Weights of a small GPT-style language model, trained from scratch on English Wikipedia.
Training: a variant of Adam for these matrices, 107M tokens, 5997 steps.
Each number is 128 + 24 x the weight over its row's rms, rounded and kept within 0 to 255. Layers, rows and columns count from 0. Numbers have three digits each. The size before them is the row's rms in percent of the matrix's.

# k: layer 6 attention key, 128x128, rms 0.084, rows 95-127, columns 0-127
# q: layer 6 attention query, 128x128, rms 0.0847, rows 96-127, columns 0-127
# v: layer 6 attention value, 128x128, rms 0.0607, rows 64-83, columns 0-127
# o: layer 6 attention output (transposed), 128x128, rms 0.0589, rows 64-83, columns 0-127
k95 101:152182108080116149108117128122083137109108112134138126145162145146092131161110115166150124181098099115139108161139121159143111130109139141120124143136115136143111177109133125140101118100131120158135121093108143104136145172123188116177160109128144117079119138160090145108104136150079139104184114165062138098137124134174158140146136101113155121115112125121113102132124137131126164123116
q96 167:162159114119099089122136094110165137127123167135149097138144145135148083138067130135103103125102190073107146152115124074143099111118146151123104124149157140108148118111135144127143102171125142112147109109139124107121131124136142129108105082183150082118138119124116128109175159102081127118136068123141131121089091119159162114123140171103133136148134131145139123134111160108123147145102
k96 152:161125108139130113115120143101134133129147121127101163160129072122155155076125120168111130154127111105115141106172158139134160068132092086138107145111128117134192133163117109128103148126156121131106143128121087112158101188129126114150164123100086147109134112150130109166122169141111174131106119154134148159170143109101123158093077125143136123108132148119138153134158154097116139122149
q97 060:150122146118128141093129119066196106124125158149116116093122132139125095088136137143091154099144157081116085100118116129074118084132111138163116210154151154113116182134110135127103121118112141136107086148113148097131114111144085121119097147138124098124124105096132126116126148118089126118156114110104110084125095128099170128131140137112142123135149103160140158138118119126097130124104
k97 070:156163143096157101108134123128133128157140146145118147130146109132142120139100133159082150178149106125136099088154161124166125111149101107096142158093147116103140125149115151164117116116140157113112133130180176075128136153124159114105184141122082156122106130153147141112119135138155166132097102177129138109134125137128145143103101108148196135149140147118173159117164145138168133145141
q98 120:161154116115103098127127099139162121132147178122162108124125181113141120141089111116095108141111162081137157173106111079151073125084153145125090104140157158114161086093135126140162089195114131113165096090162126145092135134152118122121134110187148121116147135111131134110170158128103132140121090132153133127099108134144110121136137153126132121145107115144123124143102130123131147146125
k98 100:165120123149141131115137144117117129117138103137105140132130061123147149082158113149104139153156108142104126129167181139124151097142099088133121142099137085132160150171119142138101151102142131126104169152107101103166090163110142127151147137104082144117127118138125124167118161147120182155116113157136131125177163098093169157088088122171130116092132130102150136119157110111139114123134
q99 100:084115136138134174112122135096119130126106119129102159133138093164110100107168123138124144146139099160127114068150144154116160110175102095152191156132116142163092151138117167100083131072170125138109165142107132084175132113118127144137139126073099157134136091157111145159102134141116117143161158114102132126161141113100120151156133116138118128102138120120134147128147116125112123097103
k99 115:060137120116118129131105110132157138121138152108163111117146184131110092171092137092143103121107143115122117126112088115111084145121139169124133135120131167140100101104126139121151117142114108110122101117161155136076151093123097127095088125156163129140128127163149135062140096122129095105136148113123137138081091170145084132155168151101114153175121114162106130112124142156111123118123
q100 103:090122142153130154159114120116110122156132100147098173114126117143121143114154140120157132126147111137153136124132176153081157143114099133162131190157128115145109149109108097109077163106124117123114146140120089117171080139129134141104173136067099137138114106137117137174116142105130145134137148141117121115178147084108095168150162068150119105094157131101130133141157116125134148105146
k100 136:131118119130129131146117115140127120124099143139161126120114146169119119206118120084149125134162115131128134139061092124135096178142155155135130093106157180121095160094168111117148110132126138123143141146095153132094173078130085139158131133133156122123130141107128132094142108111132118128156115097118136113105105123140166123191174159072135117150103100126127089149115111143135116125115
q101 104:122102117140134141119141141077103120085111130102127137147151088138138125128123121159136147135111137128121110108167161193134154084151071092138180159120105102152113135186130168084113160084158133152106150115087131130152127141123121099123116132105074141120139095109099132134096127138117102119132154113117094136173139130133153123119108173138109142116140121153175138132124081107134096113112
k101 088:095132109074117099132155139123131154135123155092126136100124172147154092157114137114128119100103153161132119128096123122145131135078189143154101153152105103141097112082102128112136105122149125155142076143177108152163147100125108119149113155140158105162125125137118158080128095146154099130147121114131101142077116153142090089141123107121142154151126134125150184126121146102084122138114
q102 076:085134111158123173095109149114118166091128096149124158130129078142099113092127114143111125162100145148123130095163139121151153082130126100143189126141110123151140107143094179124100130099158110146123179135130124068147134128121153147133130164111106165170134075147114136149123148145116118131155105124082117149130131111126124158131101140132122094128097130113128174145148103119075138101118
k102 119:056131126070095101134121126102161129123116148105139131126175179121128104171098122131134118094068135154117120110120104109092082139116139165124121184130092109164125101103112152134147118149115126117124126136139137150141148095087094165125120119165148149138101099136141132069108083127163098118152142144133138134080115153151095123138147117122105120161102110120125152121150132105111123128137
q103 132:143147080102102101112143098116140153122120148115164118130127144124143113140079126131127089164098151115118181140114150094167119113128155165100140088129141124134161082101151161144162117148143090126155120085178158131125136126116147104145125115169154122138127111127111135102151161150114127105161071150140148156079122123174170129121145148105107140185114151120138140118094152123105118149116
k103 086:075128141134108098126140133092177153112141141135134133147145113118120100093108098158091133114121129133099134132162162148109154093110105114112099185102139062170162101158147158142131138122141113102107183138160108100149108179101140112127143146109084173128103072126140120143139139136122151130121103158128153124150161121114156151109116119146095097123114144106159132130160154099137128117145
q104 117:074099129133119137122098129092122104137136104124138126161139111131147134110129135159140124172107153156138122102166169168128166110174109111134154141130114115174130116119131196128110137087174086142118155123146097098167115131123134098137143126119093154159111073152073130164125149134102133115162127139122113113149147118148125170158122146129089111125154163120148137130143119093099088100102
k104 084:084133092101088116121087145106144143136106125136159134102123154165131068161114118081145141114077140145109146146115109119126102120132186169148125121113131145169100134099108138081120092105170113129109133111150111152137140089113115129154107144143119149134135102139155126061106125131120097132172135127170141139103111162160156090135135139098115144153115124137162153147107159103106096140129
q105 117:144168123126107110155148110155119156165118142141144090119124158116121112148068138111155108115130107118132144182084119066151110138090153153085102110161138130103158102084107087123166119180101123108147116127153128139094129148125175132133114097150156119105126150127118132101160128111141128123132088136131170149082120151162151130092130136106148130152142146119132109146112177141137131166154
k105 080:097107111148159139154146137114120128112128139149119122141121085107121157098131079156126124135145131119104162111148154148114141097112086109117098139102168135160170119156149154152100166123116104132107181124095125102122121192107121128143158122127102164108123090112150108174141136116132195130108103141137146109178144096103115157101112134138092104090108109098122095124175094118147119132136
q106 067:102148147133151111128145105079120122143119177073154089168131138126141139136130136148107143104136168152084088124152152148078102116153113157124122167118096120149141109120144141100169126147148127165155096140118113125073115113136088109117101147144138112140119147150105091103110088096113128117111135111139103079112119144135136094153134190093113096163154140140139130102122135101148114098102
k106 081:170139103141136127103066105153152105143159085103075097102129073134130131153138106119126160121129148127132119112129110157150109124138133119146181115128186135095146140116102101087120113117130110130106127117148110115109109143154123117127147125153086149104161119169148141153095188125154144124089116133128125145148112181106124111140128152157151144108191143124167135161102141147122120115167
q107 078:135131134157114151112085090122156110100108116106118132112171125140143116130130099163111144140112177123119134103156128135162140103119138094129111104135135134156117126125169154087135136124163118120146157156129137110155107167068126122146133065141094133146142059128173168138133130134102160140134158126081111100118149127115136139142106171150128126097111135103146128127170159128092107086074
k107 087:129132121080146103118128098123099098187158127103134121115068167118128132113161189105146138145132135128149115105115149113161092153163123125140102118105092123111147111127118136105125102124135122153165130149171122142105113081121128167115090136124158116145125158127118148120145089121125122131146121205139139114091130143156090128113120107092177135142113159113122147111093172163169128113113
q108 132:096090145111109127120086126118137129132136110141155137157157120106162135129127122194139115144107137159130142130136146148127135090142117108128149186141109101181131108124129196112139140098163089154121154091156122101158127120137125119137133153118120152152106075129107128152117139132081124115164113131119153104118130142171117140145125139109082131138139183122131148134122089088088056114114
k108 091:071134123091076129141089148109167127084087114124143145093145132159110097183084079113146133116093164134119135152119124141123112114131177161159112146115123120170117136111116156093131112113169082141127138136155096132135124100114137122153125140135109155125162064137136146099127123133137101121157125131135131110098123160166149112164144157127106152148136140119159133140125144080117083124123
q109 099:146162115137146120118100137162126110102115113122159163152105115148148154091134117134131150167143141077128079109151130146099174105122109107143144103122101135133130143191146145115075130092155123129154110120122149115138127144107090115123125173124138159129121137142131107156111120126167115114163160140117063098155120097130152137154089121150115126121093177107108114130182129110114109119063
k109 092:160144124140091138133080129132139121155125137071120128130164116145148096110150174158112155104122121140114125117147106134132094125175106141128182126160061164127150132145081111082155128115142159100155087130138121157163130099100107137079121144106126127175129136092129164103083129106135106107148146130145105132090127152112085084124136126113139137159117132137126163116117129164094121128125
q110 115:099096143126164180095121146141085142117137097184104185144110111125086167121178131123138157131130096148169119121147114158090142145155095119164146160117131123172086147144110120166125146113116160152093135138097126116139115093151130143111139140090098147129143133119126132147117119141165101132120124077100119126138141143101092112112140127149136129101111079143106167132139082143137157139156
k110 080:128130163132153155160148123168110127100119109103092108114113160122115125206126130133184117124159127117125134141082088141132140173113169141144130137147135121128099122092095133139128125137099122142146065132118092135120148136171150117112124132142157085133147159129142148103179098127127101116100179073126115125095111155115097104166168130132145143121125099148123087126127122098112141156114
q111 063:131142100085135115131132103097160070104089166102115110103122123141101099131115128142066149166122159112096101113122149123174101147167142144099117125116129096126097127126158128122137116154163125102162126165131102190140129103099100136117084107123081105105124106152125152117121092140140125137108135128121104124124121108093105091146132170140127142132123120110135108051127150146169133125106
k111 186:193150164134160114115154110136076133176176134111103123131114120111113183112154146108137129153165111121143122119112126114153128149133112114093123101137134170061109124128114065140125095133113184126141100130141142139119132144162157129085138135114135114138134210150146132142125120124148129132109116130104104164119150121100103137130133118135184122134138131125140103119134142176165158138144
q112 066:147146127161115128141142113123167123146108110136113141118075114136093167094160111107162133124157137139110124086123143136100154165169100153154135127176134109105106157138146082178103123118113144076114132116140135149140139119132076160131133102102126101117114156130100155108124103149146088136079165157142147109123126121106128146129148121158132125116172107126195097148130157081160154111135
k112 210:197141164159151128141131115135084139143145138125105112136107128126117157130136159110128120148179091121178123122098115117158133159137125100120134111119134174045111145137134081135131117140106200111152103144095160122124152136154130137088141132112151126148143195116124136145150117124138135142124135111119092129126120105073101099115138117129165112124132105137109089132136121168158159145130
q113 093:110154127125137116133114119119117090087112130115100144118105136155100142139101104159129185109118070137143083130133097101104135141147141111112106142147122119145190134129086116142145128113141138153178099148144119126121120174126084181100101117126165132105163180155148116153139101129115113096119167152101118064111136129125115131130123184103150115131116147141095179127122151128114149123114
k113 113:158138138103129153139124094140083112145125112143092068115110138108123129146139141135160123168137144117149131107140118157134086128145103149154119132124079115095160136132107082145098162150130134129137111114090133125132100154126140131101191108113116125136146143143210118129066109112154157129114089147116073125150096156131086148161130135160153124108117110111102098113136162137119129169114
q114 074:163119138129156132104106174147103125094146117105126115172132148161152122112119120147118155067139161134167114109123129124110136106178127103124146142106132111154122154148154169132114085128139172182148129122087156114114146096160143121104109121173149109143137144135126119156097124149142166133132138115133099089142134137121141143119113128157162109126108186182098092079151104097089142140108
k114 120:115141112105096126116094127128182129110097129143140148122143130151113109113113133123105129091077123112120119140156135133105084073138151153164125122124081115182146125131119144067132146111147056138108134119149108152133089113119081149163162121153113157120118050156118135093096122125103106120117134152123167135132122145171143130137108124118126172123110145143133161126117148099098113108137
q115 090:123160107157131143109121141129163174140133152145157131153120117103087094120084127082128140126149118099107134150126105066141108135034098149121123122129148169132145123152107112123082158122120123131138135136101111113118131136092157124114143127126146109113122137126173061115144125106146096140107101141097125150135092109123123141158161191135124127137121101110136129127102139160124088137182
k115 084:091130141153139128095165089113129138124139103074111137137149108124186100116170100182139122105163109099043132074125166133145101135081126162101124118137129106142123140122136143156137106128102143170126112142113112107149144154118122086113083124160128114090112133148168119130156152139108139093115107138100156132133117129090147139130115135101127091103129157092120146136137117112145162135124
q116 094:127160104119137126105108168116155071125122109139175114100161148128137152114143128130130110123155119137074104091114155162076119127161121111076176099123115129140119110160158149119098082107150126144117117129137161118108127122128111127147146128095142102114109124151125164113075145126167145153150181112142110093110142146123139161124124122124140120135046109107130115154157147127099087130110
k116 090:116161149168132146146080137122153150134108113112150149101124135118098142133165157113085128081098160120160106155112090115091104143103120140127159131126112130122112159144131147097151118143114121106148126122147085167139147084143135107085085138143097152118164084147118112090130119066116094072116125135178127127146171130093148136143120130136134156104144127126118101127089129158127085104121
q117 101:113126120097124117115145084058118111117136101117095100106172099164113117159153115140103145120136134135129151127142152131165070147170117110123131137120138100135117144114174111110152102121149110108135098156140098124108101057172143131083083112125091106121119105114123170116150123123096147138082128134139110162124135170137129106153138119128138151151164078152127111144119111134156167141103
k117 103:125145095107157113114155145133138144131152105144137135133133122159128169143132143125130111141118173163188125103102107086165151138115152131108124077129155120126105109060100119130133084146127146158110127122151157128111125139136146103148121127115118109095184120171138134160129132129126079136121113116129126146148128166148103178114104097146142138130123145123184094185125138142196110137166
q118 091:114132130094144114150102087112167099122091158144108114116160134100128102150118123163139141087085089122145140137128154119146110119111120157124106139128142094148109146101134091095144145178115095115136106166163094154152104140169111124146097092158103116094165095154140119151167108118108182100141122152118125076096143140124119125106128109127135134114167165135109148135128134088123154160178
k118 090:150152156114135106139147118145081119122133103129118072115103115149096161145140090100192140132144127171174122150115143127133126133172140099124087093126142155123128140095124127119150114097127128173119178140121138114127119132160174144124176127110112143130137160101151130131102100084193173121128106132117110135135132130165103114139128131130148101120092126099164069159148144124160122105135
q119 091:097138058120123111099130089141137130102119151170133148125101135128082129111103136101118115122115124079146158156131194106172134124104108150121124137096157105123178140142162107132104128171138087123128129140144106078130151107176125128111115098129145130089081092136122139104188126114138109157091132159119172118152164128114108096131113136121129148112173118160126118140111111130136142126131
k119 094:160090155144143110127158123131128149127130130193087117129129118160115136200137112140137076114132163152148113101116161113137106126126116121101088147175145126135136103111105134146131114151124184170119120151119139090150134103115191106115135171142096119140115149151167135131169134146132121119117114117148119198124143121089159139104134131101115099140083148131141101144170126133147108127145
q120 107:132094145128157122095101153134112101144185120113144125152147144147166142133173147101141133135133144148136130120116127175087097136130073132132162151139166143148108138130151153146118129050153144167152132113139131128165096068143143086117164147140127071161105112129125135110115120134138114134161109124177146139123108113112090114111169153127125142127116134162149101097139131158128099155098
k120 114:134184147112121137111120110122142178093128115113143144121105134139098103127142146102142145141154151098117111137121164141128175123108158123143104074148143141111063143134183118120110135146112132115122111162130144160100132109135100092120087125138139139148148124161137141098125165097057088131123182113118144136123141118106174137132130164127129165123148163150163105171102151118119169109146
q121 095:142147113131115133138116086170107155136124161161189146141102143154133152149128129084136114115109150100123136098120121137108173138107138156178122094130129155123139172156156130142142163108131120143108142131156139128140098135094129144177156060111149134082121109178146107120122073156139067107127136168130120095109108102146144172135127122111142144108130151150167141122159136127129138102121
k121 094:135139151134089158128125120082142157122142160136134107123112156121131129180130144173073143165127137128120127139143129119165134101165092087151113154132163143134142143164162120123140133128127206120151125125089144118138143126089136126128162134131127137134125110123114136111146141113102176123141133182161126096119125124125129083119124146066125080116161172145116102138141194152119169121120
q122 093:127106126139105126125138120099139173135121101083124121119091125160134085124130136109128142114191115122114144145155148106149114149135160087097138122124130123114138123118151141130092070118156135144131176109101141117099153092136127124088132144116132163181087137095101134099117151138129148164086126095104083188141115148121152106147128140118137093165120079100107105135134097120107146094082
k122 094:106111093144162152111122141140167114143118108154090175148136147138142147086136138128120083099107099152108123092122116117145108134094112154095166120134128137126125112148108121133146126145107142110112130142140115079128153141126102156137091104139140124100131120148139110163152098188089064151098142100121136153161105131099125186103130091129142144163151150156115157095128083138168087141143
q123 090:137143156138114111176113133126169127130137097093147143147139178128155162128115147138131156119159112147139134105112122159143129161117156118104135086092134130137137126128146134105136123123134153115127134143109136162168131121112128095129147156094092115124100123101109157114134137125149189104192106144172105145146109127096100122082128137133133157084136169106126069081128117156067118127076
k123 094:136118131113125133123107134135126137150117121108147137133066142134121114118161116075165138119142096148093114160141148151111140130129125153121062109133063143145141135188162116069125125100152145099125121141135104166103124129130134121173098137122183129134139090124106126113129134136129105135137145133161163081141174109125209125125125113133133176135113143152151111118085119160128139120138
q124 103:118130119096171114108129131156119183144153144188133120149136124126127110095129145148149108085046139115132162145132111131110085106149087145141153164140095084139118139143132135132123146140120121145128099122161109110126153101156143142107074130141140114137130116123141085142124131135132113128108087130126145131118137083118124120139126085147149150139109171166113160129161094088133127157205
k124 104:130158164101123105121139127113149120096131090146106132166140111149100199206101102135119148108141123124122119135131129105147151132149148122126145137162130147127118125121100126147133132142098074158106132149110150157141124146144134103099186112123064144132104128124127160122098135120181133112139159098093124180097106116147100111155158152130131083104102143129126109170127140078128118134150
q125 102:145161137118127129140079113133086148105091156142148150164128088093111119139078149118116121064125097106116126085130103138102149121095099111157102185112111126137166144156096132149143168163118125124136135156106121132126113138109113107136128144147171111100142104152148087132171126115100129126162106169106130147133084115165158143111168163129117168144136151130130118159125140125143108104171
k125 109:122131132077127126132152138148164180113152173127120126145107095130159124080149129150091141128164152134083107142135139128155098134159153136152139146139105154128139133147169150109149131100170156182118126114104148136169086120116124147144161123118108116126098140115151119117070118147176167151109088162083108110115119121086125117146104135126143107091140132106166168128174142121149140127128
q126 086:132152146149141173142145137164124152111117152106109090136126117141128129161125141168140166138186105131157143155131101102134140112104159093124136113126132179111126140160109129129100132102157115155130148146130124117136138168147139161132119090103140166113160155160122102155136092117097138111133123114058078147139114088139126127168085175112151098129115151130097114079135138126139161086093
k126 091:125108113153122144116107120114119105147105100120148094131141131118136101063141133145184156128068139156110118111143111148148100120097102136115140120136108142137149132150098086132106123132082110146127103078120144125140123177105119135136123073127143121119115135123142125123082133167119133125154137173120109106140089139181073157117104116106106162129117148148083160063151137136098112108103
q127 089:118128130145155104124152150111134156101139098109094120157137075155135098132095147133110140124138185126135158166146138112126109124106116101101112147116117102127158088120140129146109126122166108130159135183122114123146108097134117123045112143141099126181128132087112129124173124054106168126140104127121139163159146085117101071136145179133144136136118114147122125114127138121133142144112
k127 093:140139105114144103112112117136144141143143098146133130127104111154143116084148127122204147136150124142096100049127142113157134146128124145111149105163110120131135101085107092143093129176100098154073109116142147124127122147123093131134103112120123118148103134145150151130091142179183101146135134118098141175109147141115140155109117135120148127142095159124139168133126095076129098142165
v64 107:117121202131128148140122118111104114119146169150119119138114127109127147127110176151138148146147135105125081112154165109139133134144094096078144105150146128126138145147171104114128070129143142138164156143136089131144120119084132128103128143164132104180102116123101125169138106089137161089109124173120107100098159134104121166134144129124132101141185165098142113085140136119092109127105
o64 107:097127181147169135138146129153110120122152104129108161137122112175130183173128178122151173120135141161139112130148112133135103106155128083075150163166144096182129116132120117129147075135178135166128121163182107134111135107136105111109140097161117105142095140145117124150098156108130161105132128142108152138119175156129129104153121125121107141119149130165105157123139129124112109156137
v65 108:124129111137107116112073132132140118121095060155137091132170120116131114131112100118086136113115159120128124097109132177170115133100136116077121084159090100127107137121130137135074152145128115126119142166118130124064113115124167122120130131139128104131110148108139111130131125149131136109076165090142117127129139124122179092093135130158118139128052126126115170112124096134169127103156
o65 104:139115108104114118160142109115094120116156130127141098135123132081134177169116087130147114096120109150075104137087111168110134158101098135130104147115090139115119137114145100095129123122108134130107125099155166140125125164167103132137165133126147180128113087134131112158143129155145116164143130169120137118110156118112144137117178165122151130187119113102152080126100140145063097133098
v66 091:129105141088116122142122163107173130103137092137127137103148139148198117136112133127109102117129120096154162143120070128124132118132151130112104117120159101130127152114121132140127186193155121114120121142128117118157103113151083084080141127121095162122080133161109093100108172116096099153117116125111142145158114128116103118068080134166121118100121122178132105126120121126127133147148
o66 099:143121089131089115152120128133181136145112111104124146098148138094109101095125122098116111096118075111123111145121133123120110106104126112165168110109069112156110144097126133108111187127116092105136116120097132127126108141086141140123104163094142156142136109132153136126196109110130104145158114128102115132153135120133138184165164110157135138087101148102119138125139107128166117059107
v67 109:115081148119098155124089138141148140171148146124120109073111144150155106134152106103119123136144133154102111113117087117118112126145131147143132100106194143118109081131150114136099154157100133184100163172126117140111125120086149067152182131106133152092101141120141090127103094127146157143099107140133132180112118102138116154137142122122149142110100146094161113108151155120132139143159
o67 112:080119133098140133105194147141164151163131083121135150107131155108145134103123107136148122169123147120090126157121120109108150142132105117091142140119149136148120142160099116133135118134097143121081126112114112114140149131156089137109135161127132069140120081125141157149122118124121065181102092129139114143150157107139138140135132129110096125140083170114190099148122077141143093097130
v68 106:134123134131140132166164159152165130101071113165086084174143119129155119145124149170149136108137132153101101148125135148089130144144122126139106168157161154134137111121120181167124132111125108132121113087113159116129145104120133136155087159111137120129101150146169146093079146069143171112098170123145139102141133120145121151154123138125126167132125126148134135087133113128119127057139
o68 103:103140134126100116158121158109160116128132138144129105121125107106127144140175145132213169177113100106079147144125139126125156153128142158123100120110134128125128176098152096128149080115088138071126085133142132147099100126124124102154125153146114129146129117134098158123117108099151152102112143123145112128165067175114128093132128150142134112156147075143101155149146118117113095148111
v69 114:132128118120128148153203178115156044114163142088158133118144125137119130137125132177097102163116149106125105140123143064141142157104142142100191152131151143132173128127117135131139129135126128153119165077097126117124092141124129092137124129139138146124148131128094137147104126123143065158137118110091147126117139134104138117127158117119119085119135111102131105125172132128164159140116
o69 114:145123089146184180165119145129130104113164102136135144126113121158164097113115155083107127143129130131119114165087099142130060112127148154126134117118136096130080124142123139167138138144120091161142156143094102129152131136100127114125144135145157082180135154138098140116134110135134122075114109130167144103113095149079098108131160129105125113099167142096108078122113121131123152105115
v70 112:125125148153119129137147129083110128134145151131135141136115113136115140116107184142145103142160127113124152132127150112132169118119104149143122130139117119131113152126133091115123086114158114090173111139143122123191135121150090186101066146081099102153118104154114191156164137112137139112179107143127111133139152153124145175135115137132134109097182117103104107169139119107100107174104
o70 113:155155155187130148124116141163107107103109121100131161151170139174121119116157167128110126104139105145172128094152147115169111105151147045137121119158146128162137126134140172094098134142160133143185121166135099152132119112110163113127128096145111082102112149131123140121126142120117168079134151105106130132136142140158101139118130113166137148126132130154094159112161161121115153142117
v71 128:123116136144137155118163109153147157129107127187113107171151105097089097102153140115128151123153132136143123133139114131096103128151127087157114130133165183134135130125119089127116157108107099136114081096135132109164089138142128154165109148158135156126163133133149181120107112123173159127106158155161085127139140128122148169144115164113131179112179114114153146098126115133119124079163
o71 122:101120185156137122132123115135149111177115153129112125114159129142123128133169142140196142171146147168129164124121133129106157168145150130122108122122092147144169147151121135123151131102119173104108101125109107092140149174152116137140080171143108128162099114113126115106111141134140149124140156141142128135143069160167105081129084170136121151114101111136099172124159134142107160152125
v72 106:135133145141172143118135149112071106114122106150118141126154130100145112111144155136123144086120149104128079097132107091152086133186144110148114173148138142137151134145127167114163129150118123163136114136134177130120121143116138145126165103132151120137141125077057128132178084140139120137145127132160169135111098063140120135117130134117104116150089162105148076091127124129152143125107
o72 104:115098153098105149103115128113100147121139129157106154107103133121126161123109142140155124162148147159149133162106096130119144125178163207085144113089159128106101063148095120164169109123160121127122123118140117159112103113124115161147154067135155139148131135108092101159114068111129152118119114139152129102127098162128154114142150161111111136128131144119112135136129178145134135155118
v73 098:127146137160138123187143061135090138125108140122095121160134116130103138112139135139096145120183129120120096097149154132100101138135116107130123150147081135133151113096155170106175098102124131120144115145118129127117142139117164127132132146101115122162146122111132169156149102115144160095141121126129135111100129084116134116159170147107114137146132149084126132096169084148123144040093
o73 104:121128141137130131127141172133113115148164150159117141149119133128128136160125123151160158159159156147143126112134124146128131143142165153070124124160169117141163147154138115154152048149179157158125137140197124135125121117146094115130119096128112132138144156118103121145098128138131164065121136133167145147108133137141123092138140161106128099171142099157134149140147173152093132179105
v74 105:129119102170117133112161128095133124108098126178127062117132135143112074136148131117140101101095152174157137117104138169142131126112112142132117118176109118129151145129153145139159181094148159159113130142137125115133152143092190094125148134124145093113143142136188105136086137148127158166110125117140190097127121119119184117131120125124106152142145116120108143146164118164149138114142
o74 100:131141126084135128090114138112130132099117125138102092116154111081139135149133069123149144137105127132100130140123078107103132148127085157136142105126136131130124163086074128143133133099124087120106124129109128129125141146124086148131155143125103111152135167081077146167113116166135119095132151123127107156100080131120121124077107122142159130169098110132163065140117137170123080154103
v75 124:123107116150171113153156133118127131116139102144098104184133153125135078146123108118128079083117141129138143169119110110128121127113133112126083160133138110146223113149111107153143144163113119120129083082121168133142164168121106133144137141124157112114127138104086106129154137141145144108113120120149193138129150117136132168120101114125104144113112144116138107120151092126163104123191
o75 124:127119117117128133125098169105161110142128147136101111132116137116121122132122134124129125143156128111145128168129133131103161138169153159122117116078129132214082115148097129139133149113079096137146100103094120155098109113105102127158147138152130121218136135092131124132141068118163080149155135120106076114155105130138115092133130154136132111106095122129114130117138167144087117125152
v76 090:129133139134118149073124140104107142117143108134147122146103129142125136106145162149132160077122125134132138113126127135173154139183171107112176118130107178127110146103093111112119170119120137132183127133151108136150110107158112101104129107168156162127193106110097127085122147180131089178140128105101134080168124131116154118142127137112147105121133147164119124133145169122157132163114
o76 092:129133146153122146104105089135112114121101120143161150099184125152133135102106131126093094077105141149139154141112127116141095125104137126149167115151114140052145120104141105149159135119146126145107139147129124129166128171113104132100143109101140186113089155103142141129136102160113142114137139116119129091152089162100148119108129094120122163136121147120099084082086125130191162121158
v77 118:116107127132166114157161135140104129138182119157145133130132134073135120134124130136124089130111141139138169145144136078119137129110140150128091132139153114128164121115117140163120180121113120114127131078135120185106107139125098155142138164140145112175080146120095157135147163088094108096111116161157179085122147154115112151104111108140111137143136129122122137187089157082144121141168
o77 116:107127136143139119113094157111145174144137146104129108186139094112131138153092154151115140133190107107119132158162135161089132098125135102142108117051111118172094089126122135150075144138093089096155103130130138146138136095147131111151150139160126126145158119107127111158143108117126092146178131123112121134121133128145132103152090159134100127082118168122116084126098110116137140106154
v78 103:132096141114090175171116143149141089148141158193104121113118140108146153103141108125152099141170126143119114137118135142150137122087085099070116121177135144125139122135103102143122124110127117169140117118135099132126125159110149131146156159173163093146139131124115186166158122125145148087119149136159111105076168146110121161114136123137127122131189127083142150126152140131153125148135
o78 105:143129161129188144105123162126132156157164123119106115133122121162155185183146135118173140137140134169135120154108102124124100123155106067098139173119159115146120140157142170133117100134121112124171119116145125094146136128120116112116156115173127073170104122126120100143113142142129141152136140157106134130138134110154093054162128152107091127168093105149139134126116123110105137146140
v79 098:160155085094101117137105161153141081085130145111135141127166165122124149174112104124144127152124120104118122142078096110144119136125133134110140100144118133132103171112101112104168135146176098128147100111089155096092124114116115113112104086148170145124160140124113145097116102137093099127136199072112108092156110137124126063131127147143147119126135110169113117147125126130117141108129
o79 104:208150065115134108150145083133110113128105131142136098105110134130123099123119106095132110132108100129134113111091097128149103134135125153140140142118126120011113125110158130120150132145092114113167133111072186113121142136104126116135111119132164152117104132143143133116156107118143137115140106143143154092141097147113120118127182135142163127125145108126135123119090150086142119134125
v80 117:132102144123118117137147074125111098125166125099113169127150133109158163099117143152110093137155163102114150057121110105145122108128146137133103113099094088126153104117160104093122101152131136143134100111122125172084109150136114120146135134111100157126113125127098159158168129091085141117122148072127089125126127122135068140110100109133126123122107155090073120174140153111125141108127
o80 112:174130137167145124130154162137150111110134137136159144136113154097124089125075132136131121121193120126160114112117139134138130122168140098103133142126132117108111158119121166146083119139132115115165141136139153128109128092119127137126168135121138116164170064150142083116155095135075130129151141118141187115162186136125127101166154160120124115096130137114155147134162163125101175099115
v81 095:137164106113124118127120142117132131097113177123119117137142143164174142181169059112111107136126113128130113189121092112127120136121155127159151115105075151127135152116121145133137117150096138133099150088130148096096105144116118088134118120147158140085134115131149111150121125184134092150109142110126142120102140118121152089119140136126146055129102104164157114133141087121153120071131
o81 095:149101084094165108162140113140132144155157140152135106127086154123154089133111095140122103146112132112109116141100128130112116127108130182152137099136118148057124143155140127156194152132145117124132117097070148110146123182088110138124142135129140172133126164139137139105122082125113088142108140120139117128094062112106119153139144092122149133128129108104169127128126116097130095105160
v82 106:119168101146163104137164109132112103094101128110141120171135121139090094135099123162136161121117128114121119161146143148094134127088116103099120149130085102136171130137076188146140125124128138118135175123124138129117162117138106112062079131157156111108104138118150092106161136183098106118143127139127171087138120141137131126138147117115122113109149134179125122083120151130167167110132
o82 110:126137121091118130161086116113130091110140143142116075134102078137101164138133143101107115089103153097125127111137138165132122148128139179125111140111128109137135119121135087152148150139141127177130104145151119204153103106135118112101115098118128155127170202145099124102120117152150105093120137134106120151133114166052135134132146119143170115105152098126107096145098122141118115147126
v83 100:118101122163125142108110130117140064135147119127152127146104139105136121127126124111086101106122125119115153182179155096148136123126146126096156115159143135124097150115174134125118152143118139115156148143124109155193080093124079162099116134174140070121086142131134116102148138116121085119066118160120123125116154137097160117112130127130141117155125128157127148097125117089109158179128
o83 102:120109116123163102140107106122130169124152105080145115150149078139098174135099150134122153104095143159111102158141142155134094104098121100167125134130143112142139051148125089082118122145134116119088134170170135141137140135152121122083134147153104164132092142126139154170149127085116118115129120150097124118089153140117109165141088106120123169140107132122121101130093147139149155105159